Weights of a small transformer language model.
Training: a variant of SOAP for these matrices, 429M tokens, 3271 steps.
Each number is 200 + 20 x the weight over its row's rms, rounded and kept within 0 to 999. Layers, rows and columns count from 0. The size before them is the row's rms in percent of the matrix's.

# layer 7 MLP down, 256x1024, rms 0.122, rows 55-109, columns 0-127
103,199,196,206,207,217,192,224,180,198,205,184,218,204,171,191,213,186,200,198,201,205,204,202,192,211,170,174,216,193,215,220,251,182,223,197,189,204,166,195,209,213,201,201,207,208,193,195,220,206,212,184,195,208,176,207,173,188,212,191,219,214,197,192,168,222,179,220,187,166,204,199,205,226,205,194,232,206,214,172,196,219,188,183,236,220,219,175,189,241,180,212,176,220,228,194,189,207,220,231,208,199,195,226,184,201,176,202,168,186,219,213,184,184,184,177,176,217,185,226,157,245,209,207,206,220,206,202,240
097,203,194,176,188,243,211,175,229,198,203,183,186,160,225,163,194,193,195,215,176,217,212,182,189,223,218,190,241,213,199,225,202,221,211,191,188,205,172,193,207,198,184,230,199,186,195,184,187,232,205,205,196,207,213,178,185,205,200,161,194,185,223,207,207,213,211,203,219,181,198,211,207,209,221,212,215,212,209,233,184,175,195,206,162,221,193,206,180,195,187,212,226,184,186,206,185,162,198,203,187,213,217,178,207,198,191,199,207,180,202,200,199,205,177,207,169,194,180,179,187,197,202,202,206,164,180,218,188
100,185,208,206,222,172,230,176,200,198,242,212,242,222,188,189,187,168,175,212,199,155,214,186,171,227,180,216,210,170,188,208,177,220,201,200,187,211,185,248,201,180,226,200,208,175,206,225,176,181,184,167,154,202,190,195,185,190,155,177,185,202,171,204,190,206,209,198,193,166,201,195,227,216,184,197,213,215,184,237,227,200,181,188,200,205,229,224,216,184,196,209,234,209,188,184,192,203,185,206,191,208,217,198,150,209,207,170,200,206,195,234,209,181,189,201,220,200,203,234,211,185,178,221,206,164,179,185,208
100,195,169,165,218,235,196,180,228,200,205,184,232,201,170,176,168,236,211,202,187,227,193,208,199,190,198,181,190,197,182,199,230,195,209,198,216,200,158,168,225,204,192,209,180,186,221,200,179,232,197,157,201,180,165,209,228,221,198,191,216,219,245,212,212,236,206,179,242,217,212,185,207,236,202,183,219,186,229,176,213,196,188,188,179,196,180,209,178,191,188,193,216,226,201,180,145,210,212,183,193,200,220,160,165,202,160,177,204,172,212,221,246,156,202,211,171,174,210,200,207,183,214,180,188,190,188,177,218
097,197,184,238,178,202,211,175,154,232,206,183,214,189,208,176,184,200,179,224,197,219,170,218,192,203,206,226,205,182,176,202,168,201,159,205,215,193,166,197,201,199,171,204,214,203,209,238,219,171,180,197,195,166,210,183,197,188,228,237,182,236,194,213,192,220,187,192,219,239,198,189,217,196,168,204,196,198,233,193,194,146,203,212,203,202,203,215,202,212,218,220,206,205,194,181,175,236,200,182,197,191,217,195,227,229,172,148,172,186,194,207,170,197,211,136,234,207,243,199,178,197,207,216,198,176,178,206,223
093,220,204,242,190,214,195,174,162,205,220,209,203,196,223,213,216,194,172,179,182,203,152,176,202,182,169,169,197,183,200,213,208,222,220,216,227,191,196,206,217,217,213,194,184,180,208,204,214,228,187,192,186,213,221,189,205,209,193,163,233,221,202,256,230,206,176,228,176,214,220,161,201,235,258,230,198,193,178,190,220,214,228,205,189,203,183,207,191,197,193,195,198,200,181,199,187,155,175,210,181,193,173,191,169,201,237,218,220,149,194,183,206,219,183,200,190,187,194,212,231,219,226,182,161,208,197,227,193
099,222,217,165,203,174,177,200,193,197,190,199,225,187,201,175,189,164,226,187,204,195,209,183,225,188,200,195,186,218,196,201,174,196,245,218,226,221,210,198,221,192,221,216,186,207,225,201,208,255,182,191,211,182,228,232,237,232,232,214,223,205,210,164,211,198,211,207,195,205,202,191,214,202,195,190,170,188,207,222,202,185,227,210,202,218,197,195,191,179,226,212,210,221,168,178,218,176,181,203,190,157,203,232,217,229,211,193,213,232,182,209,199,217,187,224,206,187,171,206,197,236,201,179,229,212,192,239,192
095,190,193,191,183,225,173,196,256,200,184,193,167,195,213,185,233,196,153,188,205,205,212,189,200,199,175,189,203,180,187,198,195,214,189,198,188,214,206,203,231,178,232,188,180,203,210,212,197,207,191,189,179,224,189,206,205,196,223,200,208,225,203,223,189,239,214,240,166,182,190,173,212,202,211,197,167,182,194,206,170,198,237,176,213,189,189,166,219,175,187,215,234,207,175,173,235,161,209,205,209,218,188,215,214,203,192,158,207,195,203,158,200,229,257,208,176,190,198,198,186,227,212,197,213,193,192,196,190
100,195,230,194,204,203,191,220,218,202,219,199,176,196,206,210,192,233,238,167,180,200,220,227,212,226,184,206,218,235,177,240,228,208,209,211,195,208,227,189,224,166,219,215,200,209,222,230,192,195,201,174,177,215,225,210,186,192,182,244,224,201,189,196,224,216,169,185,187,209,243,180,232,201,193,204,217,172,194,262,161,220,202,206,254,213,194,205,212,186,229,181,204,213,207,156,183,262,157,211,231,209,204,201,197,221,170,201,191,218,178,196,240,230,193,199,223,221,155,182,187,175,176,213,165,198,207,204,211
099,224,170,238,223,191,196,242,232,168,232,163,196,232,190,170,191,202,191,194,177,210,198,204,195,177,208,204,195,181,194,210,216,192,221,195,218,191,202,175,195,175,178,216,215,206,179,195,198,206,193,226,163,212,192,220,161,217,272,182,188,159,175,201,216,205,237,207,204,214,160,171,203,204,193,215,153,217,223,200,199,198,210,206,225,161,202,206,213,198,198,203,240,227,215,220,183,201,213,202,230,209,187,219,222,232,158,218,191,203,219,202,198,181,204,173,237,227,195,204,171,237,171,244,202,220,203,165,204
090,204,166,211,210,215,203,176,218,190,200,181,200,190,175,175,228,200,193,209,210,214,176,187,163,215,184,198,160,228,175,238,217,212,204,205,189,206,194,161,206,184,224,197,235,154,204,181,193,182,185,206,188,191,200,180,187,198,197,185,171,191,210,184,194,228,207,196,210,195,176,205,198,212,209,198,203,213,226,227,226,219,180,195,215,190,178,206,202,237,242,149,213,227,155,191,189,168,180,180,232,225,199,211,208,230,198,203,202,184,197,210,214,211,240,211,199,221,200,188,212,207,209,215,173,219,184,178,200
099,187,181,192,201,201,198,194,210,196,178,209,184,172,169,213,161,207,221,229,220,200,194,196,174,188,188,203,226,175,189,219,190,213,222,222,224,242,175,187,188,209,186,218,206,228,204,211,218,213,209,206,190,186,190,213,210,185,198,234,181,180,234,216,200,217,206,225,176,218,182,194,214,197,202,173,225,226,189,194,197,211,216,203,216,221,221,224,198,187,179,214,198,184,178,189,205,156,184,215,197,194,153,224,165,188,202,175,162,205,206,181,180,183,195,206,216,207,224,204,201,203,189,212,220,215,178,198,204
101,209,199,212,202,164,180,177,214,192,190,151,195,220,265,202,172,217,185,192,212,187,201,181,196,181,171,171,198,223,203,193,175,190,158,175,191,178,203,216,157,189,164,233,187,214,174,173,245,185,168,207,187,199,180,186,173,160,232,216,193,206,202,204,238,184,203,190,229,222,199,194,182,201,155,199,230,206,208,200,182,197,188,188,179,189,193,200,182,183,217,208,195,237,212,183,177,211,190,196,180,185,160,194,173,203,213,201,215,185,146,188,195,218,211,201,181,196,214,205,209,190,163,176,174,197,215,191,206
101,192,203,199,203,174,219,183,208,219,205,196,191,193,223,188,183,190,170,205,213,173,216,201,223,244,228,180,210,184,208,223,186,193,199,208,208,207,203,238,249,195,212,207,183,193,201,240,184,211,208,249,218,152,214,163,180,198,201,212,208,207,191,195,210,207,207,244,216,215,207,205,189,170,227,210,207,191,229,192,219,184,190,190,187,178,221,163,181,169,187,176,202,233,163,217,221,234,169,186,181,218,185,194,190,187,185,224,176,187,197,201,213,218,209,197,198,202,164,198,165,206,178,163,186,163,175,201,184
099,205,187,221,199,210,242,221,202,163,178,177,243,177,198,176,223,195,211,204,256,201,243,198,204,176,205,209,189,222,204,197,192,194,198,190,198,201,160,205,171,188,211,234,180,202,151,175,200,229,199,186,216,204,182,186,213,215,199,207,192,211,247,218,221,191,191,200,187,206,189,186,208,204,225,172,203,221,169,233,219,179,180,237,206,196,192,167,227,217,204,164,230,227,214,194,196,227,224,200,193,165,198,203,193,181,174,206,175,223,214,191,210,208,224,226,196,213,225,199,232,196,159,201,202,174,223,196,191
093,208,210,179,182,189,197,171,155,180,186,165,183,193,218,190,183,150,164,235,231,212,197,207,234,188,187,192,216,205,183,191,218,192,164,202,210,218,213,216,181,194,201,203,186,177,168,193,226,194,204,222,221,253,161,176,213,208,188,171,183,159,215,190,199,192,208,229,186,209,186,222,162,184,206,206,199,177,244,166,203,211,189,196,192,185,157,219,163,172,207,190,230,186,185,243,169,169,203,220,187,213,188,202,182,162,225,167,174,181,213,241,189,190,205,161,185,187,200,197,198,244,195,125,186,204,203,201,197
103,180,193,246,180,229,213,207,216,213,176,204,196,203,150,181,207,215,232,198,229,200,175,186,216,212,197,191,189,183,195,193,184,149,224,201,211,194,177,165,189,214,206,204,177,186,207,185,220,208,202,182,223,163,215,199,222,219,185,195,207,194,208,241,195,212,201,204,198,194,194,185,197,170,220,196,245,218,203,194,191,230,213,206,214,200,189,190,215,182,197,170,182,193,171,193,220,204,182,187,209,180,191,204,220,204,194,188,205,182,188,226,210,269,197,213,195,189,164,177,192,188,209,215,211,199,198,200,182
098,194,169,163,195,160,188,199,205,173,200,202,208,207,228,206,188,236,208,221,199,219,200,154,232,183,183,215,206,178,157,242,178,198,245,194,193,213,204,167,170,213,207,207,209,218,199,207,181,200,195,170,200,210,197,203,201,174,192,238,204,224,209,223,197,227,219,195,237,190,247,195,209,212,184,180,220,176,154,195,218,185,187,216,178,209,195,212,213,170,184,198,191,228,198,178,214,181,185,200,220,158,193,184,219,185,210,214,208,207,185,220,205,165,197,206,194,223,201,197,219,191,200,170,182,190,181,175,193
105,189,191,244,208,199,222,233,178,194,240,182,218,221,214,232,199,196,205,183,179,214,229,177,195,179,195,184,173,202,180,222,230,231,197,228,203,219,196,191,195,183,198,229,188,218,232,233,216,214,218,232,190,203,208,192,187,214,219,212,215,134,197,199,168,197,179,218,214,188,216,196,206,200,188,209,167,201,188,209,191,206,193,234,217,170,243,199,211,215,182,203,210,215,196,213,230,227,248,193,203,195,201,159,183,194,232,163,225,193,206,170,225,218,173,171,203,184,199,204,204,198,191,231,212,203,204,209,216
099,217,200,179,210,204,209,210,208,226,212,228,234,202,192,192,183,190,200,203,204,238,177,189,202,218,215,204,163,223,244,212,190,206,168,243,196,214,200,224,176,187,182,171,193,227,170,186,180,193,229,169,218,214,221,248,200,220,197,232,234,229,198,193,181,173,197,223,211,190,185,186,211,222,183,171,256,189,234,219,201,191,213,194,201,191,215,190,204,239,224,199,220,220,210,201,175,200,193,224,189,210,190,200,197,233,198,185,209,229,225,187,233,173,228,217,199,202,230,216,190,216,207,217,214,202,249,200,196
101,160,224,211,186,164,174,228,174,169,207,185,238,173,215,223,206,210,207,218,174,200,173,208,216,213,202,218,190,208,184,215,205,198,199,183,190,209,190,213,189,195,204,188,194,208,193,167,177,229,186,144,193,220,234,179,213,164,175,188,207,203,210,219,198,191,196,220,195,218,208,232,204,222,198,206,193,214,210,192,220,234,193,202,193,217,192,184,221,173,237,181,178,222,192,189,212,176,181,193,213,160,198,181,206,182,184,201,210,179,176,197,217,197,171,183,173,169,217,162,183,232,201,176,173,239,194,208,193
103,210,192,253,203,231,220,205,205,211,190,200,184,228,199,196,185,207,223,186,216,129,239,179,238,190,203,223,222,203,189,215,178,179,191,217,218,228,217,212,175,207,174,227,226,185,212,168,208,212,204,220,183,230,224,206,207,183,201,191,212,172,196,224,200,207,182,209,232,223,206,220,178,202,183,216,183,219,206,207,182,208,211,192,206,223,207,171,216,220,190,208,176,163,212,194,200,203,221,187,199,212,208,224,192,216,193,204,219,196,210,196,189,213,214,217,180,198,212,218,189,175,184,204,196,215,217,222,215
100,195,196,199,201,179,203,193,184,179,201,190,219,202,174,212,164,194,214,177,203,225,206,166,216,212,188,179,196,213,183,205,181,201,228,194,192,159,210,206,211,203,206,221,205,157,188,196,194,174,191,184,190,206,206,226,173,184,191,216,222,177,180,221,195,191,172,219,193,218,177,197,187,191,202,213,207,208,224,214,200,140,177,192,214,175,192,187,178,148,206,208,149,184,188,183,223,198,172,190,213,195,214,148,202,215,192,175,187,205,178,209,213,221,190,212,178,172,207,231,193,185,211,193,198,224,194,199,189
099,194,220,166,232,216,226,225,246,242,192,194,196,186,211,199,190,217,184,196,228,209,210,220,178,188,190,186,237,207,214,139,184,190,209,188,210,201,236,231,203,227,217,215,186,198,200,172,182,173,220,214,212,185,175,199,192,222,229,220,216,227,205,208,197,182,187,148,180,187,201,206,189,210,221,158,182,186,213,231,207,177,181,200,201,193,180,190,192,206,212,196,216,202,184,212,229,187,232,205,182,214,221,163,237,210,223,166,207,204,215,181,203,182,191,200,212,185,185,192,172,199,195,207,212,193,171,191,205
098,191,222,230,185,198,200,168,175,158,156,181,179,215,212,201,165,198,193,177,203,216,237,210,174,212,198,206,188,178,209,211,224,224,166,218,181,183,186,241,177,174,214,214,181,173,167,187,194,217,223,185,193,185,208,210,176,206,251,188,159,207,184,190,202,205,201,159,208,201,216,186,167,244,232,196,221,213,199,170,232,216,194,214,184,187,196,196,163,212,166,202,181,171,215,206,211,219,193,196,218,225,161,216,191,169,208,182,153,196,204,209,207,179,190,174,233,196,211,202,186,227,226,247,181,181,162,199,206
103,192,162,190,205,210,232,201,192,200,216,171,184,173,216,176,208,203,159,238,231,197,207,232,209,260,217,212,200,199,190,223,195,181,216,206,211,203,197,171,223,189,220,205,200,194,212,177,197,198,193,196,206,205,197,183,207,183,218,198,215,242,209,174,203,209,196,244,214,208,198,201,210,214,212,202,228,209,198,193,240,156,227,212,161,216,221,188,192,196,203,177,184,184,181,234,191,145,187,181,208,176,227,231,192,196,205,192,212,183,190,190,234,198,203,251,195,192,191,202,203,194,203,225,205,204,205,215,216
097,223,197,196,189,185,215,193,178,224,205,175,202,185,193,225,196,221,216,234,176,202,160,213,229,189,209,199,203,185,202,203,203,201,200,196,210,213,195,180,219,188,187,193,180,213,194,234,239,208,182,217,240,186,221,163,196,186,237,179,238,209,212,224,151,141,189,210,195,208,209,210,207,183,230,195,197,189,216,190,204,211,185,220,197,185,178,189,191,237,206,192,190,175,187,177,189,204,156,204,199,170,180,180,193,217,233,219,186,176,201,179,216,192,185,206,217,218,190,178,190,216,214,163,202,207,179,222,189
104,219,222,196,200,177,215,174,197,193,191,185,197,151,240,198,193,185,234,179,226,184,204,243,182,196,191,189,200,174,235,236,202,203,174,205,171,195,194,178,203,204,172,184,199,203,174,207,184,184,186,220,221,176,192,208,208,196,195,265,219,181,210,208,186,142,191,234,206,221,235,196,198,180,201,216,199,220,208,193,195,223,176,205,219,171,236,218,199,194,217,205,214,198,244,166,176,200,205,202,214,181,203,182,192,188,210,196,168,186,173,224,169,200,229,206,169,180,179,192,201,181,171,192,196,202,195,159,163
093,177,220,221,180,190,165,165,205,206,227,177,170,200,198,180,202,200,237,188,206,201,222,220,240,206,222,215,218,197,205,166,179,182,231,188,187,177,204,199,168,206,209,157,183,217,209,208,153,199,213,177,194,215,214,206,229,181,190,156,208,207,162,186,230,184,193,166,191,194,189,210,203,194,181,204,197,217,178,231,198,193,199,172,215,205,220,238,181,186,187,200,229,220,186,190,226,222,182,228,236,174,234,213,182,213,180,211,209,215,232,197,204,185,209,226,225,213,183,213,186,186,223,235,228,195,203,192,194
097,178,216,231,164,239,189,195,251,201,239,229,200,174,190,236,195,231,207,209,176,188,177,181,184,178,208,185,197,209,235,193,198,213,215,207,165,212,185,182,172,191,170,215,187,236,210,234,182,232,183,189,204,217,169,197,203,212,233,181,200,171,215,143,189,210,188,184,237,213,195,215,240,207,229,184,218,195,252,198,190,187,204,204,178,205,213,184,157,221,199,213,201,232,228,212,198,211,161,210,179,198,225,203,211,221,179,204,183,216,212,176,194,216,228,189,194,208,210,226,209,220,164,218,181,193,212,188,207
103,184,195,209,208,188,197,185,239,205,213,190,203,199,167,189,213,187,199,188,185,161,194,200,184,226,170,185,204,189,196,164,219,205,190,226,202,203,165,170,235,177,196,262,211,226,193,197,164,216,211,187,191,204,182,207,235,210,234,197,164,230,204,222,197,205,233,183,179,227,202,194,201,214,192,203,189,184,205,205,192,218,237,185,206,174,224,183,181,235,197,200,216,228,165,194,216,236,188,192,189,215,195,186,225,242,198,227,183,199,200,219,179,217,187,197,217,207,188,187,209,204,247,187,191,209,177,184,201
101,263,202,217,193,184,233,192,181,168,177,220,207,222,173,187,185,209,170,204,211,216,203,188,215,179,190,167,204,207,194,178,189,232,182,222,179,201,216,192,167,173,200,168,190,186,221,202,196,224,188,189,186,160,194,179,169,196,202,174,191,190,226,197,188,220,186,203,163,184,209,201,190,196,228,228,245,195,190,196,217,180,211,194,207,179,240,234,200,223,227,195,204,181,206,195,221,182,217,205,201,216,189,162,192,182,189,202,189,194,204,216,171,215,192,213,170,165,176,202,189,189,213,189,193,207,215,177,170
097,218,189,173,193,210,196,160,176,203,204,205,189,184,199,215,215,190,193,233,175,211,203,167,191,193,201,167,207,233,234,199,187,208,196,257,155,194,196,201,194,198,229,187,183,237,209,209,208,186,209,228,194,241,197,188,210,189,179,178,214,203,193,182,187,218,222,224,194,208,184,194,208,240,188,200,172,197,202,190,179,206,189,221,158,196,238,167,224,159,269,171,203,218,177,197,182,229,203,168,211,214,189,186,201,200,203,216,200,171,210,189,233,204,224,184,244,212,222,192,222,214,168,206,212,193,213,196,169
102,165,201,201,197,209,183,189,238,207,200,185,184,183,170,187,187,178,207,195,231,180,198,213,180,216,206,211,210,195,193,166,173,214,232,211,230,211,190,227,237,218,239,206,190,198,171,196,209,207,201,197,218,206,201,175,177,195,189,192,225,210,174,211,181,205,198,186,171,221,197,215,227,199,236,184,211,238,180,226,199,194,202,202,209,181,192,177,156,228,150,194,194,209,207,200,221,194,219,205,195,182,196,197,180,219,223,197,186,234,211,228,208,218,186,177,179,200,177,167,240,201,203,198,179,250,173,182,182
102,219,251,190,172,221,195,207,207,175,186,187,238,178,213,212,210,181,171,233,217,218,215,196,180,215,156,213,210,207,180,201,253,210,176,204,230,225,208,210,194,191,204,184,225,176,198,165,236,191,177,204,165,184,195,203,210,180,207,205,162,177,224,204,214,212,194,201,214,160,172,186,196,187,189,199,213,218,212,168,216,183,202,218,219,156,161,209,197,206,198,199,183,178,200,219,167,219,198,177,214,190,199,195,184,213,199,210,235,190,174,228,197,235,192,191,203,190,245,184,242,190,187,221,200,184,226,174,215
095,205,236,198,177,189,206,181,202,211,186,215,237,190,224,196,232,217,185,217,201,200,215,191,175,158,219,225,240,181,212,192,230,205,195,224,181,204,187,193,177,241,217,168,209,208,252,214,219,191,209,220,194,231,181,230,185,207,200,197,196,212,186,178,202,207,196,208,229,202,198,203,188,206,195,209,208,194,214,227,195,197,205,204,152,216,195,231,191,180,210,187,178,196,184,217,186,198,228,189,220,204,193,193,215,210,203,181,246,196,201,201,207,239,186,190,195,221,199,221,167,220,219,192,208,208,173,191,210
093,200,235,202,218,170,204,194,199,206,162,188,177,216,250,192,223,192,240,209,166,210,223,210,169,186,185,197,213,192,204,167,160,183,179,185,209,220,169,197,230,217,218,176,165,225,223,216,197,211,212,201,221,238,194,201,159,209,211,208,189,209,187,199,192,202,169,213,231,187,203,169,204,206,212,196,206,200,191,221,183,201,155,198,218,176,204,218,189,197,214,236,203,210,206,228,185,198,183,229,219,179,216,178,196,185,223,212,249,222,207,246,207,191,182,191,228,206,144,239,206,204,193,187,214,218,193,217,213
132,171,200,191,165,226,143,194,197,190,229,190,217,186,205,201,211,190,217,179,203,165,182,205,201,155,199,211,242,195,184,221,197,199,181,219,212,201,212,173,195,193,191,144,226,185,195,175,182,204,233,197,164,220,167,210,158,225,203,206,207,162,184,177,221,156,192,188,200,204,192,175,184,214,209,193,167,179,196,190,187,193,209,225,210,190,202,193,156,213,208,210,212,216,214,215,209,187,217,205,205,198,175,206,209,211,174,190,213,195,203,216,209,212,212,190,214,194,207,242,190,205,195,212,201,225,234,185,233
098,225,188,185,240,203,178,217,221,183,212,181,221,201,195,188,188,214,239,174,206,198,228,172,170,219,201,146,240,207,212,210,212,208,205,218,195,167,207,216,172,215,193,188,194,221,170,195,212,202,227,196,183,192,196,237,180,232,181,215,253,204,213,172,201,194,211,181,196,208,174,198,203,215,157,243,229,217,197,186,164,199,170,165,186,220,220,200,170,214,199,214,192,205,192,195,210,192,183,171,182,199,224,204,212,231,218,204,239,204,218,248,205,194,222,224,185,204,176,222,217,197,221,226,194,180,214,211,210
096,203,215,182,231,217,203,194,164,204,208,237,189,173,224,174,227,227,187,206,218,242,211,205,198,186,148,223,187,195,204,161,232,189,168,210,197,205,194,199,210,200,206,162,208,187,188,186,209,173,193,171,189,191,182,195,190,224,187,151,202,184,216,193,186,170,200,203,198,229,226,194,193,196,190,168,172,242,183,160,203,213,240,170,214,204,181,177,197,202,196,256,183,232,211,218,182,175,182,219,222,196,211,238,190,254,205,176,173,210,220,214,200,189,165,196,201,161,160,221,198,202,202,175,203,212,171,194,207
100,207,204,188,210,215,232,220,183,187,214,202,231,158,172,189,222,171,173,181,218,226,222,214,153,182,189,200,195,201,196,194,191,175,203,214,173,162,200,200,192,189,182,209,184,233,197,217,149,198,213,171,172,173,180,200,186,208,237,224,248,181,197,155,189,178,245,180,192,200,214,202,173,193,171,226,174,180,221,171,186,161,191,171,221,234,178,216,187,181,171,177,234,169,209,196,208,176,199,212,206,203,217,203,197,198,171,188,204,230,210,214,230,233,166,235,167,178,213,204,253,185,192,206,243,189,198,209,202
109,155,151,215,197,205,228,179,170,198,162,191,202,237,189,202,199,215,183,220,202,210,172,199,212,213,185,229,180,215,218,240,178,189,214,180,242,203,188,192,190,219,239,235,227,190,187,200,194,198,214,193,215,220,182,211,160,189,207,205,206,211,195,232,209,230,215,214,227,218,205,167,204,204,221,225,186,211,209,176,260,189,199,216,214,210,233,213,208,220,184,219,170,190,184,206,202,223,185,198,196,226,214,178,187,187,186,202,179,229,211,164,200,171,211,225,199,160,245,227,190,186,219,208,191,195,222,181,180
097,194,218,161,191,230,215,223,202,197,148,155,224,174,198,235,199,220,203,212,189,206,211,203,200,201,223,192,158,215,243,247,187,173,184,194,195,189,179,175,215,212,220,188,174,217,199,244,222,236,202,179,197,166,210,179,221,163,248,220,196,198,191,222,196,206,208,208,204,206,188,206,138,219,181,231,192,163,176,202,228,181,193,216,198,233,178,178,212,213,204,170,175,214,229,220,203,178,200,170,204,234,212,182,216,195,198,219,212,206,189,232,157,168,194,182,191,182,194,194,183,177,228,198,176,168,180,218,190
098,203,204,220,192,210,205,191,211,205,215,204,209,233,209,206,205,230,181,176,203,201,197,205,185,194,177,199,206,206,207,166,195,189,165,203,208,252,193,237,194,187,213,183,200,192,196,190,192,199,199,197,192,181,200,188,209,203,200,188,223,152,225,194,223,194,220,200,203,187,215,193,201,208,186,201,227,245,181,235,196,187,195,214,208,205,193,209,211,206,208,197,223,171,216,184,189,199,214,203,194,174,181,188,200,215,189,209,220,177,196,183,152,224,209,185,207,145,196,175,165,196,222,197,195,176,183,202,198
102,205,203,215,159,245,219,216,203,190,226,179,223,258,201,214,168,237,209,197,216,190,189,223,217,231,197,201,205,186,203,194,166,176,166,215,222,223,179,205,225,198,212,192,197,194,198,195,181,187,211,188,199,216,197,209,236,205,202,194,201,162,215,209,253,232,230,197,188,174,207,198,200,195,262,220,217,206,190,186,188,176,218,208,194,213,209,228,181,235,197,193,217,207,214,210,221,205,198,204,201,177,209,183,198,213,220,186,220,169,194,165,220,185,223,189,188,218,228,202,179,193,195,186,216,209,210,177,189
097,186,193,161,174,227,197,160,187,189,176,227,207,223,195,179,198,164,174,223,201,207,234,205,221,175,175,205,171,173,182,184,211,204,182,202,218,166,199,207,195,205,203,221,186,214,199,171,163,174,192,200,222,213,184,190,157,209,216,190,180,159,182,192,197,220,243,181,195,191,184,190,196,195,215,210,225,213,231,227,196,212,194,196,171,199,196,207,196,220,160,213,176,222,210,212,247,206,222,211,207,204,146,212,203,195,215,201,159,206,206,200,203,216,200,199,210,205,176,201,202,198,179,193,199,243,188,149,182
103,228,202,201,209,200,172,183,206,186,215,199,205,190,222,209,201,232,182,187,195,240,202,208,172,212,202,211,194,188,213,169,179,212,204,199,216,223,200,225,193,171,201,182,202,198,237,167,212,211,217,175,191,190,214,241,202,194,187,200,213,186,183,154,218,204,205,234,185,208,206,222,179,228,189,186,205,208,152,206,219,180,219,239,164,167,237,184,211,235,236,224,207,194,215,237,225,196,183,213,188,233,227,201,196,193,218,210,204,212,198,188,209,209,250,185,200,211,189,202,198,234,219,171,199,203,193,205,204
098,199,173,208,185,187,183,184,181,213,186,181,216,185,216,230,231,190,193,193,192,217,178,198,225,214,158,215,223,182,196,217,179,185,190,208,198,197,208,223,196,158,210,172,184,222,195,181,200,225,173,153,225,180,174,206,189,195,236,190,205,188,284,188,216,226,178,206,269,193,173,187,166,195,221,224,207,220,209,207,209,227,164,189,168,172,210,188,189,251,193,197,193,199,213,197,211,240,209,203,228,204,221,194,228,195,224,210,183,208,196,202,210,143,240,209,189,227,208,193,222,219,204,195,207,209,182,176,210
105,223,212,194,190,208,187,218,197,191,214,181,214,235,247,183,180,196,192,213,230,182,223,204,203,207,181,224,231,211,177,173,213,207,213,206,186,214,187,223,181,196,223,236,208,208,184,214,192,216,193,210,193,193,166,208,153,183,182,163,209,182,217,221,208,199,175,195,216,199,184,189,163,171,211,187,202,187,233,199,185,184,208,224,226,173,203,206,182,194,197,221,213,198,210,217,180,230,184,194,191,218,206,221,170,222,203,227,183,213,213,192,243,198,168,226,123,213,201,216,217,201,225,168,206,247,191,189,176
096,176,198,196,226,196,203,184,152,217,184,191,226,198,190,186,220,220,180,193,166,143,204,210,217,184,176,197,196,174,194,221,204,165,220,205,190,219,214,199,204,185,209,213,213,229,229,207,216,190,204,199,202,243,190,196,187,195,219,231,207,186,174,211,196,210,161,223,243,183,192,185,222,207,224,167,185,179,172,223,193,176,180,180,155,174,217,208,205,169,176,197,205,208,222,159,186,178,222,209,176,191,160,208,193,191,159,209,206,197,194,186,218,184,172,185,186,210,216,207,177,221,214,180,211,206,201,181,172
095,214,197,181,180,191,206,201,191,179,191,218,180,198,210,188,221,252,192,186,188,220,186,176,243,209,177,224,179,200,191,206,204,230,248,187,165,228,183,209,197,189,178,215,184,178,187,183,201,180,181,192,204,177,207,208,189,175,222,174,214,153,193,196,193,214,212,210,203,206,194,224,193,178,180,199,195,222,180,226,206,196,181,227,251,151,186,204,211,174,167,210,187,184,199,215,190,154,170,212,235,222,196,215,184,171,175,185,203,181,202,228,199,219,236,173,176,228,165,201,173,216,216,175,170,199,191,199,195
100,172,201,198,188,220,171,216,208,206,184,207,177,192,215,204,188,223,196,181,209,213,201,161,182,179,226,207,186,206,211,210,203,180,186,220,186,218,171,184,193,203,192,186,202,213,210,209,176,205,222,192,217,213,166,209,232,206,186,214,203,209,181,193,218,192,172,176,225,197,197,186,178,186,215,238,184,197,183,208,188,233,188,213,167,200,223,201,215,197,236,227,185,179,197,189,199,187,194,224,210,209,205,213,218,208,224,207,204,195,221,197,212,208,207,234,205,207,190,189,229,200,219,190,188,164,205,176,172
100,217,195,190,213,194,211,220,173,189,217,187,195,216,223,203,198,208,200,185,209,200,202,171,189,175,216,231,210,225,213,242,185,197,218,182,185,197,217,202,177,191,205,206,183,211,225,234,164,273,204,204,194,203,203,192,181,214,188,222,201,182,187,215,210,178,197,184,182,223,217,206,177,214,187,191,206,195,189,249,228,211,190,213,188,215,191,210,191,187,205,229,232,214,207,172,223,215,185,207,189,222,184,175,195,216,198,194,192,210,192,212,195,207,223,190,196,178,173,193,208,225,195,164,220,162,192,196,186
099,193,226,172,211,181,207,183,228,169,206,173,180,198,184,212,203,181,252,183,220,214,188,185,205,192,218,182,184,184,203,189,188,201,181,225,204,213,182,214,226,189,191,177,192,198,221,209,218,184,192,179,206,183,191,209,185,206,225,225,173,195,193,186,217,158,191,226,216,177,203,198,221,185,158,190,245,177,209,212,188,222,203,192,196,168,190,224,204,175,215,179,186,193,186,214,183,212,182,205,192,215,198,238,200,199,190,221,255,192,181,212,208,193,215,210,189,224,205,195,134,196,181,259,150,183,190,177,224
109,194,205,205,191,196,216,191,200,186,172,186,223,177,185,199,205,201,197,240,229,178,216,184,192,209,189,195,202,214,189,224,164,184,156,226,209,175,238,214,193,189,212,215,211,196,185,166,230,195,257,191,180,214,190,196,185,229,197,199,196,176,211,200,202,156,194,226,214,188,209,192,205,243,217,231,217,175,233,208,194,206,210,215,168,218,176,199,189,190,199,221,214,207,214,185,217,195,228,200,232,188,181,218,226,201,203,208,205,214,213,194,215,179,214,221,240,165,216,232,188,202,210,236,250,221,197,207,237